Weights of a small transformer language model: 0.558M parameters, tied embeddings.
Each number is 128 + 32 x the weight over its row's rms, rounded and kept within 0 to 255. Layers, rows and columns count from 0. Numbers have three digits each. The size before them is the row's rms in percent of the matrix's.

# layer 6 MLP up, 256x64, rms 0.14, rows 45-151, columns 0-63
088:134126161157063130153127124130114124088107158177151147087116159135114183133185125056104202175119089129142111146058100175129143143095112108092138103138126084163097153165162170097109120064120149
108:058176120209083141129111122140124112127090139082126175091155116123109179109132160126153152154180091119169149073127151136163152185155138148084138108140109067144089107091152092105086142179115159
092:117142127085126169067085147088119177159148114100114144088114116081115182133135133133143156155124077166156067134123138137064131204139156124088140109143179126138168116186066152174091144108134091
102:115143106150129146065083138178110126090119088109151164154111168130053116161134107126161138121239155142093124177149155126092124150125093102138147097152174162104115116139078167112065136093127095
091:176157148150140148096137124129115133110127085069111146165169135070163140163118183081137164131144078166161103159117087156168114086088120081086120120158076126121136113124112168158104072167048110
103:124165086130109107140049112123116109090153184100177158137101148075119103110112128131191138168137131162133100108167141151160097109080107130081153174204196139081148150105105117076145161107116117
101:185154057128117134143135073168108091132130196110137174104137124182146142116121140157109112126144034124181146160075119154152128107135152117128153130156113115137161140110071114115071131170051132
098:127150102185138128106112167146090147142158156023117139108146106159136091132106166175198107118125101100115123103104160084130117122160098163106138151159054060162113145120078169084149145142124139
109:099147177131071125139152148056136125096098115087123120173144104150085150118161145064144079128201084115162156108092139141062116090095129120120187171144125151088197160124152130158129107105123131
107:082144093102109121085130074046137126096152110124173134091145124115169183127139143133134171121158138137168160113053097168129143166134150082042153130184142147136166167119119122095123114171091154
099:111076145172124136152106129152131129178105112076174127118170168159116133167105147138155188127102083154129116114122047090140044189158142081092115141149112132186101148136128136150078110095148089
097:150089171104096127115163139114120114141156203071167175098188123113160119113194144086140083097163103178109128099129131143151127128110099137090102106156099097138120128177062115091090186170098138
102:102136113158112076080084163134140090106149106066089147135163160157107158162137183154160097154180121102196091092142084113085133089118122119147163203124131155093145114096118189120121163134107089
092:102167102138127073079096107120134120134105132077179126104137119088147126148123133116145152107128103098255107116167164181108135117115148120102135131143160145155170102110151045118144102129122128
105:171118132132109099076185128099028124102130137110115140113127228133065157120175118078143122150123131116106114151161162176129093130151166060122118179149125107172128108127171139144100131146114114
085:122127103107109086140168172135142132138068150081129192126136116147092145153161172094116161139152115181137071094129152124083099077141154174150118077148158143114126103146058076095111106151145208
106:134126162072086056122123128145105149175115132086144126085147164093151129194112141118123143181083112120080146126137095106142171151110145143053096112191135101132169138153134075141051158121096124
096:189152195140116096118073165140108120143072038114139118120135148103119141147131107096139117097165175171124143151151125109149143181137121127106122154160170094118128211166126103118069059153111139
102:116120144080130093120073114118107084127102168087121116135134128137124134200085138141138106057153098158173152187156142113139072145148145149052065159173137071142115168149136170148157173127117108
108:176122138104129095105104098150103151114123164123149160047106141156155135138183159146233077105101131109114090143138127140131123164147169103116111155169085084193134155106126122108149057094146100
111:103144132109108081090118139032110133104108116105106175145106117142074169168116163124135108142153139195146130122069118154067143172119166138102145182134143160102177156137074134148143141162062098
093:116166107142129117097126134123072120162127121119182193062133136188100138184126144134101124164147173168110055047154181125103111094105148144131115090155098118164135127117141100170107108172077107
094:147144146197108100147163084163106164173059134080116157111131111094080149157146112128123149067129125172176120096106104141157110184190158146135116089158083118151139159142099113040109130120134127
092:149121131055132131116098145141113119094097156087100171111150241169104111127135160087118105159156097130175120155104144093105099100173181058089121139115125175121105110187136170134154143129135142
105:102136108079097124120088158172099094170107166147182110116188143161115120151134118117160152164112105152133156136143054106158090090141146102070120103133113084189127196178128179094128125105076100
093:144168160075094111106119113136120123091180104145116128150081163115090185172123182090152172097163136118155066053159146141173123113114111075130135145159146088086128175126139189114150113168112088
094:081141138187079151074137138119127094093090148136131136070124145071113142144188156203146157098155102095105123160121175178114112150122151159134113138129117097185120125107057099078099160109102167
106:134168142078136084099137117172081148086095124131213106104174103131085113166129124153122105110173152135162136091080149148089065117117130066111181151146152111126170154161076151116155097139183121
120:154112109142109115117127152113082094102091100083199155167155126079108106117097143139150158114139156151154183128097064147121102148193143127135165147151101164125147159149063091106081121195059138
092:122148118193084078084119173153119107141095114130158207125158158105149130153141093179140100153125097156145098091109169103043125124157121129166105103118136090152185132170168142141096094066110119
098:166127139174088149129114075144097083141051117124120136161106170175075170109160144157134145100142109080082184124125102131120129109165112088131169085186190147142089136089151134118173108106139183
094:122132152143135102106129181181092154080078147129184139131185173159111134129115134108151137122117107132134141112153195149144147044122063037075096171137116127118136175151118113094115115122090101
101:138188075079112088084061099139150136135104151130108102153197132149108177157171145140145150116133075128157173115142079105111175125170111048087149138138137174105114159143071101118096136135118143
111:130128107141093163155098122036120137079111139148120191163141212163057173135125150113153134106120116128149164095099119155107135112119096062106168143160089134129131203133138077123098121122102154
105:091155145165101160094136090078125131155186158123096146127113129161097144159164146096172141146127152145165123122069120121111149081151132122127096124216133095109140122199042125059105153120089140
098:141144124139077140131151140137130090080133165107182161124098175104076131137123146163157136133172107141126163114088157110152113142137111136100194118115124059159114177040124097044167122104121183
109:111147158140078120085131083141109147076166155100141184131112145179087153160170104132149216136178147180118126127136125152102130181116141040079186106116154137120103099139110112124119101097088125
101:135109160112144154139107211124064111105127106153170143106081179158139093138132151113119118142117094121171138138139111152122168123152151034105127166144198123109143200135060126096090084117111119
101:086141104088093089112122129062117153131139098144209227143134140124156147121100152183145184126141085163143127045108071143104113133152116143125125116113118133121179140143114113061139119125150160
092:104152166184135142195124150092108110131130151151117192106126143159099118180137126188141162100106145088133101120157127127100146056167139100104087114189132103132131113189100122116088087057072149
107:153114152114085140085118187113097130112138172136174140090135180089143158135129137183174071084080121155174075099129128206123113099074133111134131131162114108102138135065101148094186156149118153
099:061124121140103126104083105156110092130140091084154117124101107161152116177160155178160173144130109186176098120178129130069151059089134111154159133143111079134173176173124096116146138131073086
099:075143148156110138065096133072165073115090133096136106122124155181083118130146135133215110114118067109119151138166103107101072083148104133104104137158091113176143185100139185147122117175138147
093:066154075102133173159110159120103090168129138122129160069164151132105082169176156139138126080127147161053111152147077117122131119106172139066163146155172070161129171140108085104140137171121126
093:132118140108095102073101158138170122189113124093161138060180141085124112127147194129122116133165134143115079166157126135085109131156135146102093101165100133115186086147128194043083112110107147
099:111110108108104131131072189075166077121067123123131131215141136120113108122150149120180101083102133165148127145117092103072099071148188084148148103166191144163136140102097131124106150131155095
083:135157166175089062073064110104125144146101094111112107133153155116106102134080150129215164147154149121136119151076126163167150088126107058170146130113169090171127159156108089146137152144104089
109:127098172160067113132136114149095143060084113133072160126146114171083147117152140093145156134142126088178170147115047130144137097189155119110140141137092085146159195172121135146085121093111177
092:128113125124117179110091106156118166152194169095161128129163131104120176131136158098191087045131125167116143060116153066069103100182146112099125139121130144174096127094112153145114147174086115
099:191109118130141138107162164068090094129143133098118117153163195125078151186164147113154086146128136093101133131134089116089035116096161067093112109182160090172143140155146154109155120135144147
109:155126161189102075102159138119121120096123059152203121097087150158106146190144143099135147173159119101100151115177116089044109120148166110095094158164116133109138152142129093098102136180090136
080:123094195130104116107152173131116057133118162149109120117156164144163178135120086066108155113144067094156136156143087112107155091101122168146138150154177070129166084183118078122123120136088186
122:173162213160102095109119100086096113136112119157133191130117126129129100136157132119110130106156153108171170097130115107111152145128147128132196105157137043173161114143074152104077078144055119
109:175106119098101145131086170082115145151147152105132108124111158074085116149156121126172159043118142179107172141156077114155154108196176102100148101175179105135113184089095102089145129106124145
090:128179131100120116130120140021129104107058092097121158119140153124084114153150112052141132115126165162117135103093095161111117119127132063127166127153195138101141186144127123136128073175129178
088:083150144113081113141098133124135161102113072130228166131122137137126200101172124097149119102146056147106179103086109130093115162152085186111142164128074180150149120085108102141106117116136139
097:130099169106140076136153154140099107046150156149193138122128107138073162147147121135127151070145142116089104100139170113141065046176156128116189115167142147175115136106122133078127116173102148
092:105173134126122119104104150206119133139083102053119158133182158072154080164149177149170080098141131143128105129155148080139090187117090130151124176150128098117135120158141109122117083107047130
097:083118090176106145120106113084113115130157153169114131131159148137066196133135182162168101096161055097154154115105107103124133094087117088141189102131165092101150139161161141107116127161069189
103:157094133132123060113095172096121122137063099087168174185146178145046141150184127100145159099126133149080129141091119088096134135142165082104093158158163129132106153113113061117146137138145170
099:155175094139101142165127114091104090160103120118177163152187122129103197147114166108114199188099097127175144137043163156105128146119081128123136121158112096147155133073102122128080082119120098
115:153098174159121068137151094124087117126119181118166138091134099179069142162124190127159193097105075143104124146106113093167093096170144119127123168159115124096134126138076135128082146174063086
095:045090156176068102106133156160076114143140127127110124136172151151117080120107155123139096149145070120177152128111092096144055136180170122125207165130114111136090140106180114132152140100108161
093:149107150144127060086108089151128116087175120125146139101104140169119188158142134114115180182136136052132176102134123178092098131112113065074137119142114127109199131140158075088144106180148109
073:139091110076070144105116101123091097111129052096219143096153181147083175169138121144129179164146142158170153148107175139140118147139140169128132090058146114114129127135155132059131136140153121
073:133174138126150127142065110095121158172095086081157095106106178099110148133164126136145040116172132141203146146124152154117085080096169161121116127164119097067169108104117126073134103089155136
095:053134156173080138130182195113085072137114140101160109144177120133134137157149097173097118108153131135146103152100038124117160134160145128093100124124126053179168151126105121148153164103141160
079:134120145194079085136102156120125124090111111178126189110152134125115104163094094080107145132171093168160156140172131100103075113073144148158097113136155064154184182087142102089135153182128116
104:178118100170109108062125163110118145110154154115120183091104146127087164145147167099143123109219102110110097154165134097132107146175163122073077126140096141128078161115113142092207144109139081
115:128118096144124112094110151154111090142147143113143136189124122137109095227144165112158141120124110055162072128086064125096139148144086096082142208174181140146149144103126115125104103149162092
099:093140135129120104119097124154113117125089163143129133122152139201117102153173132125120133092122163127158129132069097096142135191123134060099192139176136115080151144147138162102015077137160089
107:135122102147121120150101057115127093104091185126141160124154144200104136115155134151165147143124140187125158062134160138113126136149151106096117039148120116157161205128116142091052082151128153
099:083125181108090123098100153105166154102114090048157141147165092115090169169119170083144108078128131134142078142088078174168134121101176152088155135151151087090117135174131165123129102119131187
086:137111139149102091138141079161130146107129079152165151177098168094128123159173115109122105089205079155131143134156071172116097126069197159132128100155129120118140122134165179090078110096060145
096:124147129127135122130098086131125062100149084141108160109221184141085121099169137174144082081110072124174132092135136121067154101107126166082151161127174096124170142129173146099100094117162150
104:170096178054093142109152096104097114158103120111169148166146166129097148167159119093119098074136154146132133135114058131103103124228146113146148169113160101151149109125103188135093146150143072
089:113178158132081061150137074165125148167106128113130140124176162136154144125114142113150160087067114196142139060125142151123177111153157109163118087119074064114185129167107138131116108102095075
099:146111136105091162167127179108101117118121142125094123133192149074105110128132146103179162110141153189111188113098124092120116089165058106088116053123150127110171217153098149136098150131128152
090:136194153174101133122160145135107119122076146119121137138079128079118115145105104110196207157110122195193091141112176150079101128175117086099124159123101111150136139133099054112166110159119131
097:166091134160120170154120120121063135142091143143159165123134170137109139115104161052127127128128089114172150154137121163118131190098137122048108138155107095122195161075147095166092125180081077
096:120116177141137150100202136147085104118111086118127130095180150129128107184111124134144116058135124108142133095102113121074084069150142089155165152128110096158152184197089066191115113162137132
100:201108154166128135108080072157084137122120144090124114043155103131148113161174137092164151138160078146116087147101143130115132162101113131069157134173103140110171140068071168079134162132147135
084:123185139092122096123160156148121112090139142175130161105109129178112186104164112078126150102184079162160140035144059115093062143107125177166153129160155135127107090117163102110128114117133150
118:072130131105092068137159141096091072056171123094114114127198202112111156127157139103112183091103127179122177124124102140092148154167124098131181133121186125112144127165119115106173159113116137
096:112098115100120112089138093112113057128145203097139113145145113186113126129113191132131155161107117131135102100144121140138109112099191158044127124146121145196151113072181166109074077166123142
099:120137147157105120080115113169110106130109158124139134101132195174100175143146112094105130066196118101070139128152061158101147111128190118092145119146078105122157195127138176123189087170123131
095:124183109144095108135145168146044107116098078141177159079164142150136137123165176163112133146076113109111138090088098153079108134121135126156170152110197105142114132119101132176078146198134081
098:079142157155098125110090168107115108154150147112098150133131123103104167083148150052198127080112144163126112131162107113137173083195116181141135125157079126169141188134123116089073084148104174
112:123054099152081118153110204113093129086135140144152121086137157125108206185162121164124174148113120097118141123113137142106144146103174112142199123171176151093128126053141124134113074101103143
107:123110144169096121066115121084111112128133150129138104154132137161137170158136119126200107150134095185176102116103121136026181149074146103087120175165164124099186138090135134124160118094087167
080:132129140148108102104170137121144163120101079112175207072157122140105113134126154133172091142162079097183114161133128169122166163143139164193076088137101111151166107137073101100107101120050123
102:119125148101069130088049128106108125113152118092171097065133192175125148134155187083141142127056145182156161140144138146111077175150146127087160158129101165145117144072149130082151134112130125
094:150044110080110126110155125042130130127151109114111091130088130164074126130138181198145107079147145133114155145110152123089110136153231161112138126179157152165120119130142147082119097141141118
103:110114179089104126126093173110060095102104175130129105132172155154103115141170113151142039152133125091124170083082099153142123105158159138100168145129143134159130101158168098123078090151185193
116:129100117187074128087104146135078074089163147140163121163061099141103186156201169132145103141106065104155100165145107117125144173186115123132162155174136132127128120153093125101111086147084106
101:166099129082126133113078103149104115023095087177123154130136135061069169157134150132151117123185071163119157156120150127116165134145093125136169092133115121135162161099167147139117063107152096
106:143168064114084129114150134119094144136138174115113128110130141164089142182073098157098100135094168110147144110114062114102137146199145066128187104220144143138132170096080168125134139139111113
102:164152142119083174135084095087112092083157171142158133176062140121064107137141099094138148150187068115179074161116096155126104127128159070124151141164187114099148163126120113140146107165137155
102:135106150154075064101122092160122086140075100113145130112112155130086208112154130151165147076109110204146134174135127157157125156156179134118140125137143142086112123171138053111122144103122204
111:141115135133124100104136128140104142089163125078107159130120156178116173144088209116095109160120083087193127065135161120116117093158088162141200114165165108079133121155115164109123070160082100
103:158111100128108118140159118159086133155095075090168123133057182153125148175124180132111201084136088133135090132092084097165115158140181138113163123143117103123117144170115130050151126194104100
091:148120125193112182124159152107089112149145127129237196165098098099135158141134153126133152157115112079128098106152071144083046108138160172132124127142120116131130079137110171094100094132127156
092:142133175152107114111148079123086129124135089177143084166181156116096177201114134124080110086146102132119140200118143139119147123135076134107144182167132140176141178108104151068083096142105072
094:142155052093101090136108132143127100079099131077095189087144114127101138094099148137097126130107204156143175141113118194082110142154124084111205121172129108125126169152153122129115105143092187
108:074136168164055063136115110089102114112170139121094099139149122177124169148138116110171169099092165125150176122141107131070157090172158086097161110150142110132171099142112119132153178075071155
110:087123056181109128146107118108099047156121172116137142168122110170129169166139118094140156170125087129101117164110087136057114136139111090090127139214128140171148152143069125141118126143160173
087:077162184168072118085134123133104144126103096142141083134134176115134151162119148095090156133172124082107143126096143147124098145160176119112138100131231162078157147074093083122158171118118081
# layer 6 MLP down (transposed), 256x64, rms 0.134, rows 45-151, columns 0-63
092:180166148128110106208133114087098110169129131054144135154106111110144141074115069185133124105102094124086118166173158142102199171121129096103106121180141132107136163122117111098138127174066139
102:124109110169159170152139146165092092079129191133144106135132048128141149194081089121098082124097156110154084162086141169127111156127142093116188084122088117148196144109123098112167177117126126
086:121138124121116122170109117154194106106160124126152075138081146151093115072186052191128179090169169132159143141112089085129147116145115122202123112135127147076118118116135106061148102095156161
101:098115085075130147172112113164096076128122147139116157127082156111138117119118116078060156157143158153137151070110120146080153114118150095224117130148133163066174178116198166110131112118127142
094:123141160130071171161125122104096188123155122152134076109053133100079091101170065080147104131153173145104100192149131116093123143158149128166113172097129115100128086124153129148149154095167195
103:093087165151146136154161160141076105127149068107121146146081131114097124108182120110144153120190142118154156119056144117202059121138094087137098174115114082151069164152128104176141124159121161
098:143128106139094164128105124081144151147097165091158112140112196103114138132123132117107150182130140108101091071099157156173098077083088093148147110200104062124100160155111118180201133157114169
099:138134102113162094041159163146124083130138134224103105154183067168098109135176152075112124170112120127161078099144192146113098159124172142149138101152085132114122095117120104108111117103152133
107:129116159144158165170117095183140127093221125120116146122165118120118073170132093113100116114130190110134162076147136138103181071093128147099191061100131131109168164163092145090108095126115116
115:120150184107049183118066156135127129149096142133075121099109167146090129095087158097104139126159194116133127151208131098160093149149098103125163103137067106133125150122084174167150090137154116
091:158131134126064145078104123126141146188133115171155091083170144175098147137149141192154097065076134110130117098124144114135175144145173183113114103067178115163088098121116070138161112119155089
097:182174094187131151127128130188120130094157160211151093096158110137039090147098093117140151091125132173116106088093115077121152156122136142097123146090114120157188109110136138124125122069166139
102:092160142149142100182076137121139103108212167190136123118122109096141099168108091102116160096135103189101153070135199110157145105172125087099137064125144131086120153087111149131110154121174113
091:152091141120159129180137142061153135124134112107139091099110087124092106063132128166111179078141160192064118113100083101093217154128129144126115162155173102139152160126095145104130181134165144
107:160102122131177116087141103090114106065074124160161172115161148122142141110126147090153104155112091142094109144181119140192138163059124055119109109114121199106106148153122152146116120183147197
089:123128081116148131114157138163096089098200116183107104108071127071148143172113123163156167128149117129132151143135109099166172156129090176155124055127112157141076147074141146200104071121162126
122:184173099130174160147126082152098120136095083122146155116127106157075094100100147093054113179098183077104136131091134130135162082088166130149223121141147134125163168165136127146124096127109143
093:101110122115148173151152128119090113143202125142056181120068129095117101134120143142098190189059103086110136143114103161154170098141126166123146095158109194078127074140120126152094154141143149
105:126218125112164151098104113112125091087132131154111147179177077163131130099169112145129087072093135110107121155123146171133139082192052165125143092079128181120136143199101125139103120125136133
112:172124109109152125086088146139082137170167156097127131140114150085149171126085157072097146109063157141156161151100106043122143069147110180118101157118151132093113151113108188154146167192103132
116:114122140166117092171123131097083185136165080111126182104131130148151132153156169158113151106145124043115136094109166091170085123103140080197098135090128186098139122064109136115088159148159164
101:172097090157148100100079084167135129114131115168145116138162084202143141167155096108074132188128116116069154145121129077150119135091128084129194086122139120136155143162117131141088067112197150
083:098084120120072098118084160127156158135156157126153119169099082072200123139046149141124130125101160112095153208118120129143166180133103138126154078109103127115147084147200111140149141140141082
096:147080157128143128098162152088129079101162141135129083087152066109148148093126067140153125109134168127137162086113119189076173108142072156154101077151175136135152177150165118150196100155120090
099:116138105118102161135165080128122164125185108065142143081125091117162145085148157101167196118113144110111203062125128172109091109127095069103160115088140166098134111146139108177104175148142174
093:145134130119093082120096143098222092155087145103157098121129116101172136112134087143150100138136159134082150205180108121127150148096128155126102123135190150146171111087091173090137177080106072
094:156110144124123128180125174146145157087181060084107089166048075156089114147120111113128110117124159139152112185152093112124105136197125138140118102153160074125151156118170160158144069136125071
117:080160121112059136124087080139128102105144141106116129109091099128131144171164161146125086143113091136129154148136167095145131084173147159097199198123164177107121077125191068152067144131115139
120:148054116132084156149118159136040146132067151157098098118118112134134134098111106101092109138115162148104140183083127092117135188180160139125167151086146128117172114190140051124136139156170126
089:090124158141119141104104060077162144116182148140114094177109115110142181138106121139120102116143152180105101135171087155111153167135164132122072131088216127085074096046136139138150156152118126
096:129125147162146148093197142103099133108186084119147116198207087127161084118102115143111096173069148135134150121098110111133081143120189127145152113067119140141163106054147123138101127139136075
088:131153083131161152105141122073133111161174143159039109136112117128148165150135138104047140138137136135129150088132064131196082156132179190147075148087146128110090134117104146186096133104126151
100:105102184166141097162125134102195106141095096164137147071095151106125137128084160133135089167103137139058088125138168115150090139097137157135098151141133071165137112120214122103149054168153113
118:076055121086151068104156160103079106145109155206090141195098127201158161127138127101122075138136126083155101090145164141097156134125147110130121083149110162120167101125141113151109118142179144
099:135170114140122139122148167130121182152117159113108111120146127111147099075130124051141139099064144109175131169143102073149161190163101197130052137078140135150150088104092168088167106129154109
101:098130112175086069136133134183100122119132161139137110111232136204117118107140071140163083129160137117138107078123097078125159130176164152102152133099099140104145114101135060163094129156135161
107:137094192180082100144134161134127098161123070153126074113113148153103086099171153133121162129124067065112163175136196131146136109127107184126142114137104165101084120057119109146159119184130109
115:180136133148137153113103209156082157162143113225095120154116133111131113115116093132100148149130080089126150122104095132125131156125161114161129185051107132029141112132121146080132114159151143
097:046101135109157144153123086120175128164123172131105125116092174116149083144119124113137143117090104090154161136177161160122067149095065130091145166070103136179187091144161108172123102140172098
095:137196134076096109104138123174169132134140134120158050111128109082110155135097170136166071146141138144055140144096150089142158157155131180122118117118109119092041094112177142134160122155179109
113:165086089109166131128085114129171139166094152123131088134154098146154093116132190101066173071098159148144137091129187077142174101146147085098173181128131154148163092099125107121175100110143075
097:212144172113120143094141163123120139080124141169130155106157129144124114093146059130138122093143183117097078152052108168133087171163121081088082096103122177135105072128125127145134157148168170
107:136133154112092098067112159100094196190110131131140108121140105100105145068143164181145072116158118121107114102133118075165125083151190089170202086124151120081133155112109123166125146129147178
089:144104106128163107126153142104115086076079082178082115087075159122138138150114095135154169154156092075119179143071125145083152111162144136180101138129113148200140107137192157167155090106090109
107:164153173085126168130164132122208127113157168155135090112113093110090098138095125107119106134089128179119102212125083118120174140116134171115130142057110146121072109161106107061105128119172172
105:118080101126205072144149131158083123115153092161144128143148069133166128106115056131092211132168148112101130113107150108146132128107122127072192136174059121122198119128134113127139113156153132
081:145086088093130151177141093135152162116083126097149148145107120165155173151124139127127105152071048122092111078116080134130154173148117195091133138167070149118102099150204111149185146091129129
114:118132107168163147116141135144116180085140054143094134119180069118140125120104128132108094144060119114103150046149106125160171115092132124186184093112142165141145228126117133146103107150130119
088:099113127097106118142135090101093116073150103093086119107155122182138130145165101147081197161108171115183179163142116122199140134121123050144156142081129182083132099148149156079093135100111147
098:145092169149135170148153110129115103084140116142094140126105116073140143177099133109099150132129155080080124145204092144117145200134110136150047102115150120117142181062180175112104125191107136
116:139126125165080133118124158178094148185065155139089166129097136053134121158144170117102078117107140172068140127122117131161174136092135128171147181169095140131170084100121060109160127159112087
084:130156086105156167097144073106114163104118160070112073124099126151082096118153137167171108109076172116044123073178159146120126182155119129116080106118124170175152164119141161137147111164161116
108:162196151100182106109133097087145112175117125157143160161099109156123095116143154125102118122168189078145192097097145154154127118072095148156134095105073096161161083093111066165103102145157112
111:146110186165158132083122155111153119124178169202122105117079136144093095127193084167113106115149116158087100099176149089125141121140153130161121122164063130121132158122115103132099022139136104
085:089141099169071143099115085120170203132196162159206145095114117116153100135079110141130122084142114109149124175166134163102104136143166160172099111135139130122070091151126170114077121084095133
084:154124160104192134083152068088134148163189093143082109119113162184155051134088151198113164113158156125115134083124116110149105190083117086128104125154130137101157116115148092137095164105114153
095:145133107165115139116115085055129130078102162119099113113164110083157099049119120122090149139154141110084130169116092138140200213131092195137139107144183116158135134127168149118117107131109185
097:092124069154134115152087099154091081113135163134158128128112069195101159147169095122114099172113116085126086098161148114160108141124144096150205074155134162119187153084105159138163124175151088
100:125101104100189083093090094147154102077134153133153119131156109094166124112158118046133122111119181184109092135171133136188170148098129124074118125159126104128143108120179176140182118182103075
124:105154111139159101132111106151128177109135179166143134103129091083144116136087076164145136144074094155159190175103126123099077104109194112130137099151160078148176143188078112153071082126135164
099:165130154119163114168112162154079097147086128073141079137100122161107166062068118094155110108080219142116132135109115159119119119121172126175151183152069116124149162151099091092156135104157144
113:158087143100168130083106102107136156078146109132151168127095115137133136135060189150135094155132096144163122102050104192116126148123152157153165100073181129156119086159187113116078077129157139
100:106122057071162112162147052145114152130141104113135110149100119098149113136135117098156127160111056118111129119167200148089149158111097117138165145148163156067144187112188116165092188110112133
096:087169137110065086112142126118159150152091144140118086167153133091116124190092132106116160130158093141129161136093135096182134153136072091138139121140165090083067111137123133151201201096189126
075:162182141155182158101085134135150144087153149099073071090083154127100155132126142126087116089136142103039162107130175158160158147135052110128107149115154159148118122088085182126104169122143144
084:177028150127098130126084107113102172115150143085138115111115149132135156144067120157137163167117113076056092109142121142147148183087122117056130146159124139171161084128170130173155157163130130
102:118184132142113105112079086143124160164129132131135098127124100115112153114127147121178162167126095120137130123147194172143131150071108171159087161122180159035058083057157157141118114119106097
082:154122127093143152050138133121179122162119166115170063167140089091118097090115180186147132119137173120080122169116096099124195111169131129099124133112116114130106070129120136121122185123194070
104:136142164142171116139114099103104177091127139105160151104169144100173133088086103187114123205111163090149123129113074122200133151111098174106126161109128083122113095123111142090073171171061148
112:137091122176174108091152140103152159143178117165182164141125110153124135164128118179066148127150098134106114068082126141157136180070155113159174128082107080122140178092120099143140118121069062
092:142139082143122070131085110097089138174090102104118096067161108117138131109157165117151162169125155084110096133115170197166175068162047172127134140145150135167129121079115140158121125135169167
093:101105190112196137128164106101100090109093122113080167186166090177177120111081155103181072123127126077118110158171120138118129142133120114164204089120153127084113126101112168150130134090159106
100:158116108123148161103105107054089120191151107172163110150136100074111097118139110130193107153070103120118163135126092074122164154186142174137146112101130149165149116186127128112037141136101147
094:094102131173108108139140154038119137140067120121097109132141152170160117169129139132167142158088095111147133104174190099115124144132132076090170114133088110158092101163143071175138139069198145
095:124119094136162120130176071120175138172126107149146180166127039103184178076109089134149162148095107135177078143133130126153113098193112118153076116095188119117102154128114088151109150143100133
108:108194149097174169155106091083138125123095094139130119077142129194102120157105117136160102159093182089102149107137079125125070106109107129155153080154141150137164179152071164164087184101148109
083:247089106109165133097165170130144094127207108095135147163146106207129088126141100137105093117152074143108140099093135125102128122112103077097145149129174146132108140087158102116120144122176122
098:088105163133153121068122111153169129141117119129132101116126117079111125173164154119156150160175137052126122174089156152146142118094120139057079157082111094113120111185124157127205111140200087
084:122111139094210124079099123081103162159158116128110086107190114155132117090124188131077157091135141131112110088137083102155165138104114140141195096122095150129118152139095145137116192094211148
105:132143143097169046121124204154124143092095115159155088099110137096143156163052202092145127171108162138118115185134084102115156151105141164100122130080145144130114132093083124105169160090127153
093:115123095169092134099119174145118153190100152138116134162093082070121142196141067123121137114157127100110165149078095174163137128077184130171134089103087188135106138112188088151142126136111087
106:162108106130143175079159097103188085148099126117132101135101138168148124065120082165086143125158126088184134140148080179068154168134083122105123152121173070157108141161145099142184110148143079
076:113114099142123134102097115109123142111128166069097109124160160100165101152110130179124079134113198018122140160113165191162152122154101126050129090150099111167163161133137144162101121151152103
110:143032137104117134141113111157185088145062121176116163140124090172086129153168124116156114165124098076132092148106214084180112109093153115153189125107114140124151128149075133111152128137123129
100:091087136125129130139140155161111134189070178113093084169116130112124142130172169144083127148044091136141149167212131173129120087091172087166176116100137145121122138135120130163100106134115065
103:088168110141098118086121140117115120139145144110180199095095159170118116111179068175085184104142149100112201155135132148124118135138120041190126095111089142141171083159148114118089115127123122
086:137143105167199123142184149089170137150186177129102083138090127041117110157107097102109172131164129101064132083087149105174185156105117129129108130133107115097138110097147161092151154105101159
095:145173128107095163131104082108219114159117180135117065146105081068061104130126097109156102146104148126091126164127117119111175110141090116135133110078155130106115161144143160206147144149187132
115:076218131151187150091132105101124162134136076113147111149180094162123117063113126103187162090156167097154064099115121153113138149101081081112100130125139159139104181126113139152108175100141146
107:179134083130145111090123167179195113137120167121094115171155135151047126151119091125141133103142168083157119074141109122106172077120117099126093099125121163079132134138153064150183197109131159
083:121089111124138164114118077117166091111156198102130074150100101132146148222104132118144114174085112075093108116163180116101119158106097143062134158170136134115177134104146162160133104153191117
107:095099122132158178098134106154108151049128088178123099121144120164117141139124167070146104161137092170161160119106177109163102150135141133084147124118103138137060046193116147169126093090167154
093:105155101123154140127153149110140096121115121143115140147074050181089144092120101112140113170161102152159101104132141176138115161117131041242123111128142185107141129111134127097130142066110173
104:140115120191094077133126098112143145148128078086135117133143155100193139078107155115056191131181159167094144133164165089149136101090082119131154111143166100091179167078100171151127131123104103
128:101133134193091171138129103101131114154166112155090141132066167146170133183166128095106095145108101096162066108185125178127125163127113038127095127147089099175136138110098127165136092127182145
095:147196103101116121149111166131115109178138153160088119119105127143135105061120148112170168155124215085157054160175075093129095117117156117112090106168073142129132121144082137170105151127084120
104:121117115155069179125137112161144135092131127154111083156126162161168184163171112172124074153153136099135055099094168154129144158118090119074158144094137086170064088128133084153149081174133130
098:127192116119112154107131109150128150135145106145098133085068148075122136146148145096189126069140143168137108123218147084142182076133130176149136037068149109132138095137128151124129098155128099
096:098166158101117148117149182088159159117181115174110173107206084176139088127126094133132061143161183095166107115124150093115117107151110174135119083071144083156139086117142088133096107149156102
110:067136175144138123102139122120149118115100130158162055078178152077186152164133145074168085154126152167104115126118089177125200139111089185120103141123113161157098067094129139132123158092123127
104:138129099136154142038082068149156086106155127134125137132133111181081180144098062168157126089134158132134134085143142166101181135102148107166113082124174178155074118123153074145112114132137168
094:110150070205137087181178155123133151175129057102150118130120115110161161119086165079086125084158150159098147131134148117119112108094143073188180090166130118127141136106105087122086128171127092
080:144131057140085187152138091151112105121122089106116126098079133127163128106202158130122120184120141154048106141091196140091143135104099174130109159125150189104147084088132166122104119150114176
093:170074184109130100079075144140142123146117151147107137173111095042117140135123082121172151146125135098141136193151104136119111068155128158116101155128182145146142066140067206137143132113099135
116:083087162129142118158175131197076162111148112114104141097135077115166144145103066122071112096090158151128191111086130171164129088181129123119077123166195105092100161123122141108156124123162150
118:147170100112161084062117138189182105098152079158174154045147138086099109161089145111130212123129115116175114136125161100125116110122144126156134119132180154147080086117128147142132116147064135
090:184108128049140132124121162130070122144112109081118158125158055138122100106153140101066123095099127122163152158097145108168161085145154091179193143088136199118112114191131150090135142122142134